config.yaml
n_layer: 16
d_model: 160
n_head: 2
n_kv_head: 2
head_dim: 64
d_mlp: 640
vocab_size: 2048
activation: "squared_relu"
norm: "rmsnorm"
norm_place: "pre"
norm_eps: 1e-05
positions: "rope"
rope_base: 10000.0
rope_fraction: 1.0
qk_norm: true
attn_scale: 0.151
bias: "none"
tie_embeddings: false
parallel_block: true
extras: ["capped logits"]
init: "normal"
init_std_qkv: 0.0314
init_std_o: 0.0
init_std_up: 0.0314
init_std_down: 0.0
optimizer: "adamw"
lr: 0.00298
lr_mult_o: 0.914
beta1: 0.9
beta2: 0.98
lr_head: 0.00462
warmup_steps: 297
schedule: "wsd"
decay_fraction: 0.355
decay_shape: "linear"
final_lr_fraction: 0.05
batch_tokens: [8192, 16384, 32768]
seq_len: 256
doc_mask: true
train_tokens: 165500000
steps: 10148
dataset: "wikipedia_en"
Each number is 200 + 40 x the weight over its row's rms, rounded and kept within 0 to 999. Layers, rows and columns count from 0. The size before them is the row's rms in percent of the matrix's.

# layer 2 attention query, 128x160, rms 0.221, rows 0-63, columns 40-79
113,229,172,158,204,204,184,145,185,153,157,161,161,258,158,230,194,175,215,272,239,182,210,216,138,151,191,192,186,197,227,179,135,207,259,266,223,187,280,203,168
087,134,242,224,205,180,220,228,206,251,212,234,204,163,237,137,210,189,165,147,167,240,171,133,195,226,242,189,196,168,153,305,219,200,138,108,146,197,163,173,165
141,251,144,141,200,224,216,180,151,134,225,141,175,279,178,284,188,165,255,213,266,137,227,237,141,155,171,216,200,191,245,195,173,202,213,248,195,221,270,168,127
116,187,241,162,236,159,225,279,257,273,203,123,226,183,199,237,181,202,188,181,199,210,182,149,213,183,247,202,255,245,219,192,254,183,130,194,187,176,147,185,254
096,187,215,202,215,209,256,218,264,239,205,169,255,219,193,187,198,262,185,79,177,199,222,193,245,236,245,190,227,234,174,62,216,142,183,187,118,195,129,227,184
094,230,150,239,130,182,147,173,129,203,179,194,145,182,219,226,168,169,242,307,175,246,215,213,218,185,209,244,205,196,252,235,199,273,233,205,266,184,265,209,195
112,204,239,247,144,224,211,253,259,239,260,211,168,122,164,208,184,219,201,93,133,179,238,175,238,171,221,220,146,216,202,226,240,230,192,217,207,167,126,201,233
108,246,176,217,204,172,199,209,156,194,175,168,222,153,155,286,176,197,267,216,255,175,157,297,217,217,147,209,211,297,197,146,195,195,251,207,235,193,172,201,237
113,202,221,140,237,132,160,255,272,197,171,173,152,197,178,127,215,161,170,209,200,196,227,151,227,206,299,182,213,148,221,215,250,190,156,208,184,206,208,217,187
086,170,153,153,248,222,156,126,194,150,193,216,189,266,210,214,218,137,230,345,244,236,229,144,161,162,218,205,221,171,194,221,183,218,207,241,189,188,235,139,114
089,191,228,176,164,239,169,207,183,232,195,147,197,167,212,156,179,216,186,168,152,280,160,187,207,195,276,219,290,255,210,252,248,241,207,253,219,185,157,190,233
108,227,143,195,200,263,196,98,129,148,167,213,208,241,152,227,181,176,256,254,250,214,230,266,163,176,178,224,142,193,229,232,122,175,215,255,257,220,230,190,155
098,229,253,269,229,171,142,165,148,192,276,222,163,159,224,277,142,173,208,190,198,221,252,192,235,248,95,168,208,229,263,260,201,215,233,255,227,245,211,217,212
119,231,179,202,219,239,221,208,173,204,218,225,255,177,157,193,187,264,208,201,245,221,119,264,163,184,159,196,222,291,196,172,126,238,243,137,269,210,165,205,227
103,208,242,236,217,127,266,267,226,288,207,173,280,173,206,184,154,238,148,87,208,161,165,192,219,223,179,241,145,227,155,219,196,133,183,187,195,199,116,226,260
090,204,164,196,211,199,216,211,222,255,195,213,206,189,212,203,160,180,177,256,190,165,102,179,239,243,186,253,157,145,143,178,210,171,153,149,207,175,138,210,191
091,202,177,277,222,228,197,180,262,266,235,216,153,151,267,136,203,227,175,201,125,253,288,154,251,209,221,213,177,160,221,187,237,250,203,179,149,224,191,171,171
088,208,160,187,189,244,204,185,255,146,189,240,92,120,193,192,204,160,196,204,196,98,204,145,204,139,233,228,221,167,205,135,192,269,213,216,132,214,193,195,181
096,192,201,187,187,207,221,244,151,112,208,179,336,228,226,187,239,239,223,128,180,204,172,236,187,186,197,167,222,246,213,175,181,228,191,119,155,180,117,203,173
087,169,161,118,209,209,221,199,228,183,185,244,182,241,211,140,183,217,166,213,198,107,222,158,202,174,284,236,294,135,186,148,170,286,198,223,142,205,222,186,152
104,179,188,223,189,203,190,197,174,210,162,166,271,136,202,157,197,177,121,173,183,206,166,211,275,196,253,194,200,179,145,218,177,171,224,153,244,206,181,182,206
078,237,233,226,239,199,153,214,140,235,247,144,179,176,231,234,188,228,204,161,159,238,108,187,196,160,162,233,175,203,207,312,221,203,212,222,202,184,112,213,282
109,224,164,242,208,266,239,201,210,230,222,232,156,189,278,223,180,228,250,125,193,243,203,153,283,168,197,181,206,155,134,197,213,174,163,177,197,110,173,149,99
090,219,251,257,266,211,208,205,177,227,272,152,189,145,255,181,167,223,172,119,188,214,197,224,240,192,165,245,255,155,242,226,164,222,230,192,148,156,162,140,236
094,194,172,227,192,161,209,212,190,203,241,144,209,271,245,131,204,230,204,232,136,245,231,188,179,213,258,168,152,218,179,167,228,228,220,245,166,167,212,156,126
099,184,192,174,177,232,176,191,125,199,193,177,164,148,192,182,213,152,215,146,156,224,147,200,77,236,204,156,225,245,249,195,201,199,165,168,214,206,138,192,232
074,186,182,209,153,197,194,126,178,239,239,227,79,173,202,134,186,157,188,139,202,212,202,131,181,222,181,208,226,152,192,153,99,164,156,230,182,173,242,104,246
100,216,188,228,135,293,199,175,239,258,230,279,75,182,239,215,266,204,246,173,170,226,194,136,230,156,122,229,152,196,110,158,221,189,152,221,203,145,236,200,275
083,234,148,217,185,252,172,220,223,137,266,236,188,130,160,215,246,178,169,202,153,126,190,164,336,183,186,180,147,140,148,144,227,225,175,178,192,226,186,240,172
086,195,236,214,136,154,191,90,182,157,208,182,215,266,231,202,209,142,185,198,214,128,225,139,222,187,195,153,223,158,246,214,157,168,219,304,208,257,261,175,201
108,190,234,277,211,201,206,217,190,288,226,183,249,149,207,192,142,248,177,162,184,224,150,200,231,184,154,301,180,233,140,279,187,228,257,196,228,168,95,188,278
097,152,224,253,182,173,215,183,199,238,219,184,233,221,173,190,113,223,170,257,233,258,189,253,208,244,166,251,140,241,186,257,210,179,250,255,210,202,250,195,258
139,244,169,156,199,200,195,146,150,144,205,186,175,244,139,224,189,186,248,231,207,189,217,249,163,175,152,204,108,164,265,254,139,206,246,237,207,196,249,188,140
130,147,273,233,239,166,180,245,273,247,172,254,214,165,245,180,238,189,142,201,162,242,174,150,210,214,266,182,248,233,127,163,252,201,164,180,186,191,159,236,246
063,185,278,143,200,178,258,189,243,219,230,179,172,220,155,164,171,206,176,222,177,207,190,122,161,210,263,174,173,138,202,309,219,165,152,196,203,224,172,172,171
099,198,152,165,163,163,153,180,158,179,156,191,185,182,201,199,165,243,153,273,168,239,197,246,152,211,201,210,201,233,224,214,162,217,209,237,268,247,196,214,164
116,223,138,170,198,214,146,170,177,155,190,150,169,234,229,177,232,201,217,230,222,198,236,206,227,216,222,232,263,207,240,123,236,262,178,200,158,248,254,246,165
099,205,240,235,196,241,190,186,133,180,232,242,200,175,236,257,222,133,158,160,195,217,140,160,131,149,132,193,212,232,204,367,194,241,268,200,256,168,211,179,273
099,244,180,195,213,130,107,302,236,187,164,177,206,211,177,193,187,224,206,153,244,205,257,239,251,224,245,123,217,238,276,179,230,185,182,173,203,189,211,279,179
095,237,172,130,206,225,216,142,184,77,175,190,238,220,166,218,219,178,205,278,247,139,237,244,149,154,209,273,194,185,232,165,162,237,227,228,232,242,241,215,161
099,164,270,206,169,133,244,220,232,207,187,208,227,238,175,187,188,197,179,208,158,204,184,166,185,227,211,151,190,216,191,281,242,168,175,218,177,205,146,239,243
098,139,232,168,228,189,192,242,262,215,165,262,208,204,193,124,268,209,140,182,195,223,160,178,195,233,226,133,179,186,131,221,247,174,165,122,142,176,173,273,263
101,209,248,228,188,163,158,259,183,189,190,194,118,187,177,177,210,183,247,185,258,208,203,209,212,258,217,178,181,192,198,240,262,157,174,199,222,187,227,212,218
095,189,196,164,114,230,162,196,211,92,223,203,170,224,158,179,233,183,244,243,193,184,273,212,230,231,220,187,187,160,211,161,236,142,170,240,214,212,190,161,220
103,250,181,232,228,157,152,252,196,218,202,223,246,200,237,232,186,281,211,205,180,223,233,244,262,165,184,214,179,239,265,142,202,262,233,163,217,211,231,258,189
108,182,210,190,205,188,169,205,201,237,159,140,124,159,222,167,213,151,119,205,158,287,207,175,169,207,272,147,254,220,234,213,277,194,180,242,197,225,290,237,97
123,243,164,225,196,284,243,113,172,206,253,206,203,235,170,254,192,267,260,218,180,210,238,230,172,161,165,207,175,223,242,155,134,248,226,205,246,212,220,218,142
086,232,177,267,169,215,165,190,171,239,127,269,95,208,248,200,188,184,248,203,185,224,226,145,254,163,127,167,119,201,219,165,188,222,165,222,219,199,210,155,183
105,244,154,145,157,281,212,201,180,83,241,241,115,257,217,185,244,204,262,268,212,179,256,167,158,190,232,185,241,161,193,202,167,263,194,261,175,227,241,130,118
089,190,201,261,197,244,207,197,141,193,280,185,241,138,196,189,185,215,227,153,147,262,232,162,222,213,197,176,206,222,197,259,184,249,209,196,176,197,164,165,118
106,195,272,249,169,229,147,169,171,244,267,187,209,152,145,265,207,230,222,161,146,227,135,182,246,236,196,246,176,226,187,254,256,204,254,233,236,202,178,237,244
085,215,148,153,168,254,213,239,210,134,149,262,218,210,225,216,234,198,237,152,195,191,189,184,155,163,229,151,182,276,212,211,216,259,209,141,197,233,215,223,154
092,231,191,240,227,174,197,220,199,187,167,158,139,205,216,233,178,199,169,255,252,234,210,226,267,184,179,170,183,209,163,221,227,151,170,221,264,191,269,182,109
082,243,253,211,219,155,162,158,195,120,235,115,173,91,197,242,207,144,197,255,179,221,191,223,171,223,193,184,190,208,291,248,242,180,212,240,222,288,162,210,203
100,201,182,199,164,177,172,273,199,173,160,218,287,164,221,205,187,191,243,163,210,258,155,209,153,192,246,166,178,275,213,239,164,168,197,151,264,231,129,207,195
096,219,195,231,205,141,195,265,212,162,168,196,170,259,255,192,158,228,205,236,237,215,158,231,273,264,190,223,172,133,143,221,166,173,178,219,224,225,221,116,205
090,189,144,208,173,257,195,210,241,226,205,238,148,103,193,151,214,178,222,197,204,202,177,179,184,137,129,221,121,193,144,202,151,185,170,194,205,161,182,157,307
088,174,198,244,240,194,240,190,197,225,262,162,285,264,215,195,242,244,220,228,192,263,213,268,178,215,136,203,142,221,172,212,239,135,167,160,186,146,152,215,227
095,174,216,225,264,123,136,227,166,201,189,139,299,196,223,178,172,215,150,184,205,197,96,236,312,240,201,199,188,118,161,208,173,151,196,167,161,189,170,192,223
081,231,156,161,157,180,140,196,213,179,191,178,218,171,180,197,156,202,134,254,142,172,147,178,242,181,254,230,166,188,185,163,185,250,196,210,180,293,173,211,215
095,159,179,248,289,159,201,254,164,282,180,237,216,178,255,102,106,236,159,138,222,225,165,215,232,209,192,262,262,168,159,248,122,242,225,130,166,177,134,127,243
082,194,233,195,205,171,162,258,176,154,274,158,246,183,229,182,201,226,226,189,196,139,116,255,241,258,166,258,253,228,187,238,228,264,281,294,171,188,199,256,231
092,210,204,227,248,122,222,210,213,176,196,180,311,288,247,234,157,234,257,188,196,184,181,198,202,225,246,197,123,170,189,260,194,142,208,174,162,182,102,156,219
087,180,215,234,194,249,209,158,217,184,296,181,284,126,160,225,237,172,194,196,159,192,234,172,255,172,187,133,202,203,153,223,213,141,210,248,226,200,125,205,188
# layer 2 attention key, 128x160, rms 0.216, rows 0-63, columns 40-79
100,169,233,323,156,180,200,242,229,269,225,229,220,103,215,185,204,196,206,124,183,189,150,191,211,202,215,188,213,212,179,194,244,218,164,117,187,184,144,192,229
087,220,132,140,187,204,169,194,178,192,208,163,183,285,211,220,162,230,180,208,226,175,247,257,259,275,158,209,192,168,249,194,201,215,216,229,169,233,230,220,167
134,215,176,227,220,194,158,221,139,215,173,220,247,113,166,249,141,257,213,221,185,200,192,237,181,211,65,242,142,221,186,171,164,260,257,219,246,231,218,198,220
134,217,177,243,182,137,186,232,262,231,191,222,148,180,188,146,227,197,216,155,228,178,199,251,242,201,301,151,193,194,179,206,246,203,130,161,171,178,193,227,216
116,194,192,151,191,165,154,199,250,188,163,217,140,238,171,156,219,120,239,253,205,190,142,232,213,158,287,139,217,145,148,220,217,140,139,169,209,162,236,125,198
101,153,245,206,209,278,214,189,158,209,179,190,241,135,237,244,203,218,141,158,211,207,198,158,161,257,144,209,243,206,210,215,150,253,193,244,151,257,217,201,172
103,183,197,186,262,173,190,204,213,213,190,160,205,261,206,167,302,183,241,219,223,150,145,217,212,159,207,202,152,138,169,213,226,164,150,187,157,193,234,211,170
110,163,142,194,186,228,230,203,162,199,206,185,245,206,115,282,212,233,238,181,264,145,194,263,176,172,130,181,156,196,284,157,196,224,191,182,214,294,260,245,189
099,246,200,224,207,224,195,199,284,225,165,165,155,237,243,135,234,187,167,158,162,225,216,186,211,192,321,195,238,192,226,244,231,247,151,184,206,163,186,215,176
082,199,226,275,208,240,138,216,193,224,209,223,238,36,235,189,168,246,207,179,167,200,290,198,174,236,177,266,189,189,168,180,96,239,217,257,220,187,171,176,282
085,196,152,174,158,175,181,205,189,254,236,182,202,204,200,136,274,217,248,228,198,165,210,213,191,271,205,196,152,110,181,258,226,209,107,207,206,163,188,171,255
118,213,192,224,237,205,250,191,173,204,223,195,270,181,196,268,126,234,164,218,185,189,252,210,184,185,83,232,214,187,232,180,149,212,253,231,224,206,198,196,225
084,154,172,178,151,216,229,245,185,172,220,217,224,205,129,267,180,232,146,151,194,186,257,150,227,177,246,245,199,250,174,146,161,149,228,243,234,171,241,295,250
082,223,147,182,133,160,221,209,213,214,180,214,216,180,192,230,242,246,220,242,173,220,190,285,190,279,112,213,153,178,201,130,209,200,190,192,221,207,169,190,229
098,245,148,162,170,203,237,144,217,147,170,153,170,341,186,200,202,191,212,194,253,192,193,252,205,146,266,157,247,191,269,176,230,183,203,191,198,219,242,194,135
084,164,287,206,263,271,202,199,167,192,214,147,217,224,225,203,310,197,157,174,306,194,215,215,140,171,151,102,223,188,204,215,213,183,242,218,209,251,168,202,155
092,198,218,256,205,331,162,214,127,243,192,157,197,130,224,156,221,223,224,171,220,210,202,139,155,195,219,261,163,212,179,257,103,266,147,207,231,144,212,220,218
088,150,200,244,330,288,170,246,159,194,238,151,202,141,196,180,276,186,241,192,217,191,197,176,204,191,211,164,238,199,136,247,219,198,171,191,187,234,211,261,147
079,221,169,146,175,54,180,160,200,152,243,268,225,204,175,184,184,192,251,248,166,250,102,268,157,182,210,176,173,179,173,207,255,173,172,170,186,180,205,216,253
075,181,207,187,233,280,153,211,108,213,195,213,158,124,291,251,178,185,180,215,227,212,190,148,271,244,182,208,268,157,155,298,187,209,227,143,190,203,264,155,183
085,163,261,189,222,122,141,186,174,240,216,254,213,152,257,174,152,217,180,139,188,232,191,181,144,233,236,222,200,131,238,218,207,231,187,209,220,219,251,222,250
069,122,175,210,82,195,172,201,213,174,213,130,248,228,220,182,271,220,175,229,173,162,224,179,229,219,188,125,218,236,238,186,238,178,230,191,208,212,242,285,189
100,161,234,233,246,170,161,248,191,260,163,152,161,171,238,205,182,213,263,213,218,144,163,265,171,157,140,181,104,127,190,249,207,157,234,233,173,211,186,198,247
077,181,202,303,174,121,223,190,259,143,212,130,182,246,168,182,207,204,197,197,189,182,202,221,190,206,209,93,165,244,227,248,216,230,159,173,208,155,163,314,246
093,211,219,137,150,314,125,252,204,192,148,152,205,162,196,218,206,164,172,172,219,159,170,180,154,187,194,219,210,237,238,280,125,231,185,207,172,218,222,240,189
088,154,142,111,158,220,155,253,271,149,188,185,234,248,161,171,298,219,174,212,243,236,219,261,225,193,169,102,202,188,194,227,205,153,173,183,206,229,145,230,197
074,180,176,205,200,221,170,225,227,211,115,136,159,242,205,207,244,235,185,192,219,238,174,235,187,252,195,133,200,132,216,246,171,189,192,150,163,231,106,176,156
089,168,195,251,269,218,225,207,168,241,152,137,169,230,194,139,296,187,275,226,183,195,183,215,176,210,176,222,158,163,201,183,206,158,205,202,191,207,117,162,164
083,200,279,188,328,237,199,254,167,237,203,177,240,184,205,232,275,207,249,171,243,210,190,205,140,180,233,227,223,189,216,167,254,140,275,189,234,167,188,264,184
078,214,229,180,169,220,211,239,145,196,193,214,189,263,179,249,152,204,152,131,181,215,228,197,151,224,232,258,246,170,136,183,160,169,210,211,217,192,182,212,232
071,173,190,226,158,243,211,84,163,182,292,203,209,221,268,166,255,199,230,211,220,144,234,137,228,242,196,160,165,190,272,163,208,226,116,224,195,158,265,168,232
082,269,226,208,183,164,282,141,180,215,230,189,196,215,198,224,100,174,154,195,245,159,192,150,201,256,155,216,178,265,200,190,186,216,178,200,172,158,225,181,164
205,230,166,186,241,256,206,134,135,149,191,185,234,222,178,229,172,211,206,255,219,200,207,211,182,174,115,218,215,210,251,155,149,252,254,262,229,232,244,196,172
168,168,232,225,141,154,198,219,254,205,223,200,157,210,236,145,232,189,171,147,181,224,201,175,203,222,294,187,203,171,180,261,236,178,152,160,149,167,195,212,183
093,238,136,170,234,212,230,212,169,156,231,163,217,269,220,225,207,215,179,194,264,175,279,281,261,186,148,219,189,222,259,170,175,228,224,236,166,193,243,213,180
101,192,166,179,183,208,258,204,203,218,286,218,262,172,233,287,231,205,196,203,262,168,185,188,210,182,157,190,150,220,270,241,173,257,198,203,199,234,163,165,205
092,231,136,185,210,233,185,192,97,269,175,205,194,140,173,210,159,251,211,173,189,216,185,243,199,252,202,202,182,172,197,241,233,271,189,249,185,238,237,203,192
099,171,155,246,146,150,220,199,199,179,223,182,239,157,207,168,209,255,163,185,218,231,250,186,209,284,153,217,159,250,222,125,217,223,235,179,200,194,195,290,220
089,235,171,177,163,204,222,230,271,258,185,161,179,259,129,239,179,144,207,191,169,173,178,233,154,137,253,257,187,217,254,218,271,222,198,169,244,233,171,221,167
092,256,182,203,239,152,216,179,169,203,191,234,235,149,213,244,137,257,195,203,150,239,228,219,216,207,149,264,217,191,243,179,152,222,273,230,191,216,184,198,175
100,194,225,160,162,224,200,215,243,157,235,218,194,260,212,209,210,141,167,180,222,172,183,158,243,180,291,158,244,212,200,197,244,126,160,169,214,212,252,202,178
109,211,204,196,225,187,188,190,225,195,171,224,135,193,222,159,257,151,182,246,173,234,193,134,223,263,253,141,216,177,159,189,295,157,204,167,239,148,206,127,178
101,171,222,167,240,205,227,186,257,130,212,236,148,267,169,165,247,163,194,188,211,156,236,142,203,179,254,176,207,211,241,165,273,199,129,247,192,202,235,210,217
098,170,322,194,218,153,226,241,262,136,140,212,185,224,136,190,259,171,190,216,202,166,128,184,207,189,230,168,202,173,114,212,241,104,184,169,169,147,179,186,197
093,237,206,209,159,139,219,231,176,256,140,186,215,135,223,255,137,225,240,193,163,240,181,190,173,192,204,255,161,241,193,216,203,235,206,221,185,202,147,232,196
100,173,201,208,215,236,134,216,251,260,194,189,186,163,186,135,238,184,158,157,179,207,248,174,176,225,264,152,201,178,175,274,160,280,148,206,195,197,158,171,246
155,218,124,172,237,263,206,179,162,197,225,183,250,179,180,196,192,218,222,215,187,193,247,271,175,185,115,287,195,184,257,155,144,222,226,244,200,217,223,217,208
089,185,222,227,232,203,246,211,182,203,191,107,247,174,226,170,246,191,213,208,174,235,197,133,154,123,212,217,172,263,183,221,189,197,180,261,171,292,111,280,190
082,187,267,177,208,249,191,284,199,136,258,205,216,169,199,179,168,213,254,224,173,169,206,221,244,205,186,333,173,189,169,217,169,170,191,201,205,180,212,243,219
077,231,193,202,212,180,133,202,221,279,234,223,232,190,192,201,98,208,273,208,147,183,204,265,168,194,235,255,155,197,187,197,181,173,151,222,193,157,224,281,268
088,187,202,138,266,211,216,102,184,225,249,232,205,236,230,235,186,206,265,192,209,130,255,182,229,182,191,191,201,184,234,113,223,132,198,312,182,173,221,178,226
077,195,170,136,218,106,180,193,146,250,251,251,257,177,193,215,142,210,260,240,154,237,133,277,181,225,178,254,210,159,120,226,246,202,181,160,200,279,200,202,204
092,159,254,201,203,210,198,250,185,226,176,209,161,165,201,203,217,185,196,152,245,153,200,163,173,157,226,202,150,186,219,191,179,223,224,239,206,175,249,154,270
072,161,214,215,158,247,204,293,276,148,246,182,240,186,147,172,250,252,140,158,224,175,282,207,178,174,256,161,208,216,201,146,204,172,173,228,267,142,223,331,231
076,169,210,175,151,154,192,179,228,218,237,332,254,243,188,219,182,212,236,222,177,223,183,225,178,180,197,248,181,179,154,157,194,198,158,197,235,206,174,137,202
092,184,305,253,172,218,266,143,215,141,232,202,185,225,158,218,244,216,218,159,256,161,177,129,155,133,207,205,196,234,213,208,167,235,206,245,212,203,139,194,224
087,189,186,285,217,212,232,221,210,229,128,151,168,186,185,120,282,191,241,252,171,226,176,231,179,259,154,190,177,146,240,161,204,208,181,102,188,188,161,174,106
081,221,246,246,144,150,190,210,222,169,157,217,185,226,105,208,203,177,190,170,180,211,168,249,137,210,201,185,182,217,177,176,142,198,212,170,226,136,163,156,246
088,180,280,208,194,136,208,173,205,192,158,237,180,202,203,276,170,200,170,162,194,220,155,197,130,188,224,105,265,225,243,196,191,197,273,182,195,190,188,182,199
084,181,226,189,203,237,206,249,165,215,207,149,233,160,226,186,282,203,189,202,239,189,163,204,179,225,190,183,255,172,208,243,252,181,242,155,165,196,261,266,106
087,152,218,258,148,172,207,135,188,189,238,207,182,184,252,191,187,187,163,206,183,233,171,140,203,230,204,132,206,238,194,279,159,294,129,154,179,187,210,188,208
085,205,218,118,173,218,203,196,166,172,254,200,195,239,201,289,134,174,240,146,162,202,215,143,231,195,246,254,189,234,257,199,209,172,191,227,235,131,234,214,176
088,253,209,179,143,165,218,147,176,158,223,187,224,231,214,268,122,242,134,199,246,160,159,252,205,142,140,154,221,203,219,211,191,189,261,184,163,253,216,223,141
090,230,193,201,217,246,150,238,185,250,197,226,220,183,223,197,182,226,237,182,222,186,250,201,212,188,226,262,150,149,257,109,175,110,254,213,246,85,276,205,254
# layer 2 attention value, 128x160, rms 0.194, rows 0-22, columns 40-79
115,164,207,204,234,204,212,182,234,243,202,208,301,160,243,214,180,250,177,232,147,206,204,189,155,219,144,187,138,201,213,202,233,203,200,127,237,276,222,174,249
103,157,163,115,186,244,145,205,170,189,229,241,225,197,200,139,138,224,197,214,189,165,245,180,180,264,232,232,210,118,212,190,246,209,160,232,175,201,205,261,191
099,175,185,317,191,188,166,221,217,217,266,234,216,202,135,214,240,306,134,89,184,200,234,189,195,181,153,211,237,278,145,216,239,253,288,137,216,207,173,166,190
091,250,214,143,227,198,248,226,139,175,181,132,206,246,224,234,207,190,248,237,254,230,166,162,167,207,199,184,238,225,191,140,195,209,162,296,151,227,162,151,172
122,144,196,200,174,188,231,184,228,225,231,189,294,219,274,148,227,274,154,184,164,266,206,160,133,224,172,247,99,209,152,132,174,188,185,175,226,269,198,149,225
088,206,194,241,189,178,183,254,132,218,187,195,264,189,246,163,195,211,209,173,198,194,204,232,234,175,146,246,267,205,159,204,222,273,243,178,204,143,178,225,216
110,167,158,275,141,166,176,256,207,225,280,235,252,150,177,258,193,235,237,152,175,222,158,165,205,262,165,232,181,219,141,119,220,206,198,144,141,220,174,170,201
073,345,211,111,235,214,211,158,216,177,173,181,160,189,196,206,165,164,277,259,234,211,248,238,202,222,269,186,230,198,246,255,115,118,145,264,175,170,250,208,220
081,272,217,144,257,230,203,176,226,163,142,200,111,185,167,207,176,123,252,288,241,164,186,209,182,147,253,164,199,182,264,251,160,176,179,220,263,157,249,183,180
116,144,141,188,134,201,188,216,212,241,232,232,204,206,150,220,225,228,185,197,189,249,178,165,150,283,197,202,203,217,162,82,172,195,173,166,103,235,206,202,149
106,174,175,188,222,199,265,200,229,226,187,161,197,235,160,190,205,235,195,228,179,191,196,174,227,163,214,180,128,290,225,157,168,170,213,193,201,222,157,176,165
130,209,215,238,170,167,194,157,219,165,200,223,115,178,168,205,174,148,256,182,224,169,168,228,239,223,262,190,175,180,211,225,182,182,210,204,258,173,219,199,224
144,296,208,226,180,228,218,238,207,203,224,251,190,126,210,164,160,176,256,157,210,224,183,248,172,272,233,225,271,58,211,168,213,183,188,223,203,180,280,193,246
099,199,162,160,220,242,218,272,162,257,145,194,206,212,229,195,178,129,221,242,225,210,186,232,239,204,180,204,255,153,262,156,223,210,165,227,104,135,165,221,194
100,265,221,248,215,226,198,243,122,217,223,141,243,224,279,191,212,263,230,165,198,200,208,202,285,221,121,226,271,150,178,228,225,273,201,184,207,155,176,227,275
109,185,231,324,184,170,232,199,188,179,237,177,219,150,220,204,202,197,213,134,225,226,149,207,248,233,190,176,190,119,202,222,221,213,201,188,217,201,173,191,253
104,207,225,240,188,231,225,170,177,190,264,146,267,223,279,161,207,234,183,129,188,245,242,185,261,285,172,220,178,108,197,199,211,186,183,221,175,223,186,243,258
087,169,190,271,157,227,213,213,209,221,233,170,278,240,282,127,237,309,142,126,163,235,236,235,261,241,141,266,174,202,160,189,219,200,222,173,161,279,174,243,229
134,211,222,92,196,176,184,235,151,184,153,202,236,233,212,203,165,176,196,255,245,159,127,238,225,118,204,227,212,164,215,220,195,203,152,204,198,183,185,216,180
093,210,221,154,283,229,241,214,218,222,101,225,174,198,218,210,90,138,249,291,199,188,150,231,179,158,233,156,136,192,256,209,178,129,177,211,274,196,235,153,229
114,173,222,219,161,175,230,249,151,150,216,265,225,206,226,140,204,191,195,138,154,166,169,191,187,269,220,243,174,195,196,107,220,233,186,219,201,215,148,162,209
143,194,204,137,141,193,159,208,176,206,149,176,261,184,231,184,167,157,170,236,251,215,155,246,195,169,195,249,202,117,219,200,210,174,134,197,139,186,156,262,185
109,231,213,256,218,198,287,250,202,229,192,141,200,171,223,239,171,179,239,205,261,266,141,204,217,145,190,175,144,156,213,185,170,144,178,199,189,176,159,160,197
# layer 2 attention output (transposed), 128x160, rms 0.179, rows 0-21, columns 40-79
113,151,243,165,260,142,202,281,228,193,194,178,234,186,167,231,274,257,184,132,222,157,153,200,242,210,249,239,228,233,275,174,256,160,223,262,185,238,151,189,242
102,226,173,204,182,244,182,162,180,241,203,179,226,232,209,180,210,201,273,199,162,259,181,209,235,161,285,202,195,169,230,256,205,148,221,190,250,239,218,281,176
104,207,255,170,223,192,257,255,219,205,171,189,277,125,192,245,205,250,230,211,149,196,188,254,198,218,175,211,156,208,146,147,233,207,224,172,217,179,181,132,213
095,189,197,249,172,219,192,115,200,235,231,222,173,201,223,147,115,79,170,171,237,193,207,147,165,157,110,196,200,182,197,187,161,204,227,186,121,136,231,168,253
117,133,287,221,235,181,250,250,237,199,190,224,230,245,163,199,187,176,174,112,239,116,197,188,228,217,259,191,209,204,227,156,235,130,217,220,177,201,223,192,269
095,203,94,194,236,217,200,82,258,239,225,252,210,154,210,140,254,146,260,225,211,247,165,242,231,185,219,177,212,170,232,218,171,130,227,201,150,207,171,177,162
112,234,237,234,218,186,217,209,255,217,204,195,293,164,285,223,179,223,189,228,175,189,161,223,151,255,174,144,177,172,170,200,194,156,272,183,187,229,224,155,98
081,177,183,195,174,230,182,219,167,155,161,227,189,220,224,218,165,161,176,197,169,188,255,188,166,157,210,204,221,194,205,166,255,301,154,157,206,204,238,247,176
089,192,187,194,170,195,170,204,95,129,174,208,119,215,195,245,178,188,157,229,219,169,245,190,198,191,169,213,250,199,227,178,167,263,165,220,222,183,197,235,225
113,229,222,245,179,252,175,178,180,211,211,148,298,192,279,264,176,195,175,204,186,179,185,209,226,231,218,140,195,157,181,150,214,172,276,159,260,237,240,210,182
107,203,242,220,193,227,175,247,188,261,211,244,229,197,213,206,160,215,217,244,219,141,249,144,206,205,148,267,189,143,177,123,182,170,217,193,210,131,269,171,319
127,250,157,176,211,189,189,214,163,206,174,248,148,231,193,183,250,245,209,334,173,257,189,208,165,243,204,172,229,261,171,209,230,260,168,194,272,232,196,226,133
140,231,161,152,185,234,215,262,136,175,164,225,212,194,172,244,223,174,123,216,187,193,149,297,157,179,213,153,254,211,248,202,257,247,162,195,252,278,229,245,51
102,228,107,260,157,255,138,126,194,236,232,182,198,171,231,184,162,179,211,151,217,177,215,199,201,167,191,212,168,105,216,237,97,113,204,222,176,187,251,242,197
109,183,99,200,243,196,232,155,299,207,220,265,204,129,204,143,248,148,187,159,208,191,156,221,220,181,198,201,177,213,217,233,156,166,225,198,121,194,182,179,183
106,241,144,202,250,181,230,256,248,206,176,213,184,211,163,178,243,249,165,221,192,205,142,240,162,257,226,177,199,302,166,229,222,216,153,214,208,237,197,200,99
106,191,156,183,209,220,245,287,284,218,180,227,220,244,125,161,192,229,195,110,173,188,181,191,167,191,252,229,146,232,183,250,229,176,156,190,172,215,238,236,148
096,192,191,193,225,196,250,239,285,221,214,204,309,194,184,177,246,213,205,162,162,204,174,255,188,221,243,161,158,179,186,191,230,129,236,187,186,268,210,190,186
127,191,112,228,213,112,194,151,187,191,234,236,134,174,200,133,225,156,166,245,254,221,167,181,231,217,200,214,230,177,270,239,186,182,237,292,151,234,198,218,240
097,169,203,189,194,166,198,269,176,184,191,223,121,232,153,186,192,196,180,204,241,140,197,164,231,200,169,239,238,176,241,227,203,215,162,223,197,186,232,245,293
113,235,223,228,218,252,213,165,203,306,212,284,174,192,143,113,181,178,210,204,218,258,151,150,207,207,161,235,166,185,193,272,175,202,175,191,202,190,233,206,173
134,214,132,234,213,105,193,176,170,192,235,164,193,219,147,174,232,174,142,208,237,194,153,205,192,230,257,193,244,203,278,232,189,166,214,322,204,257,211,261,203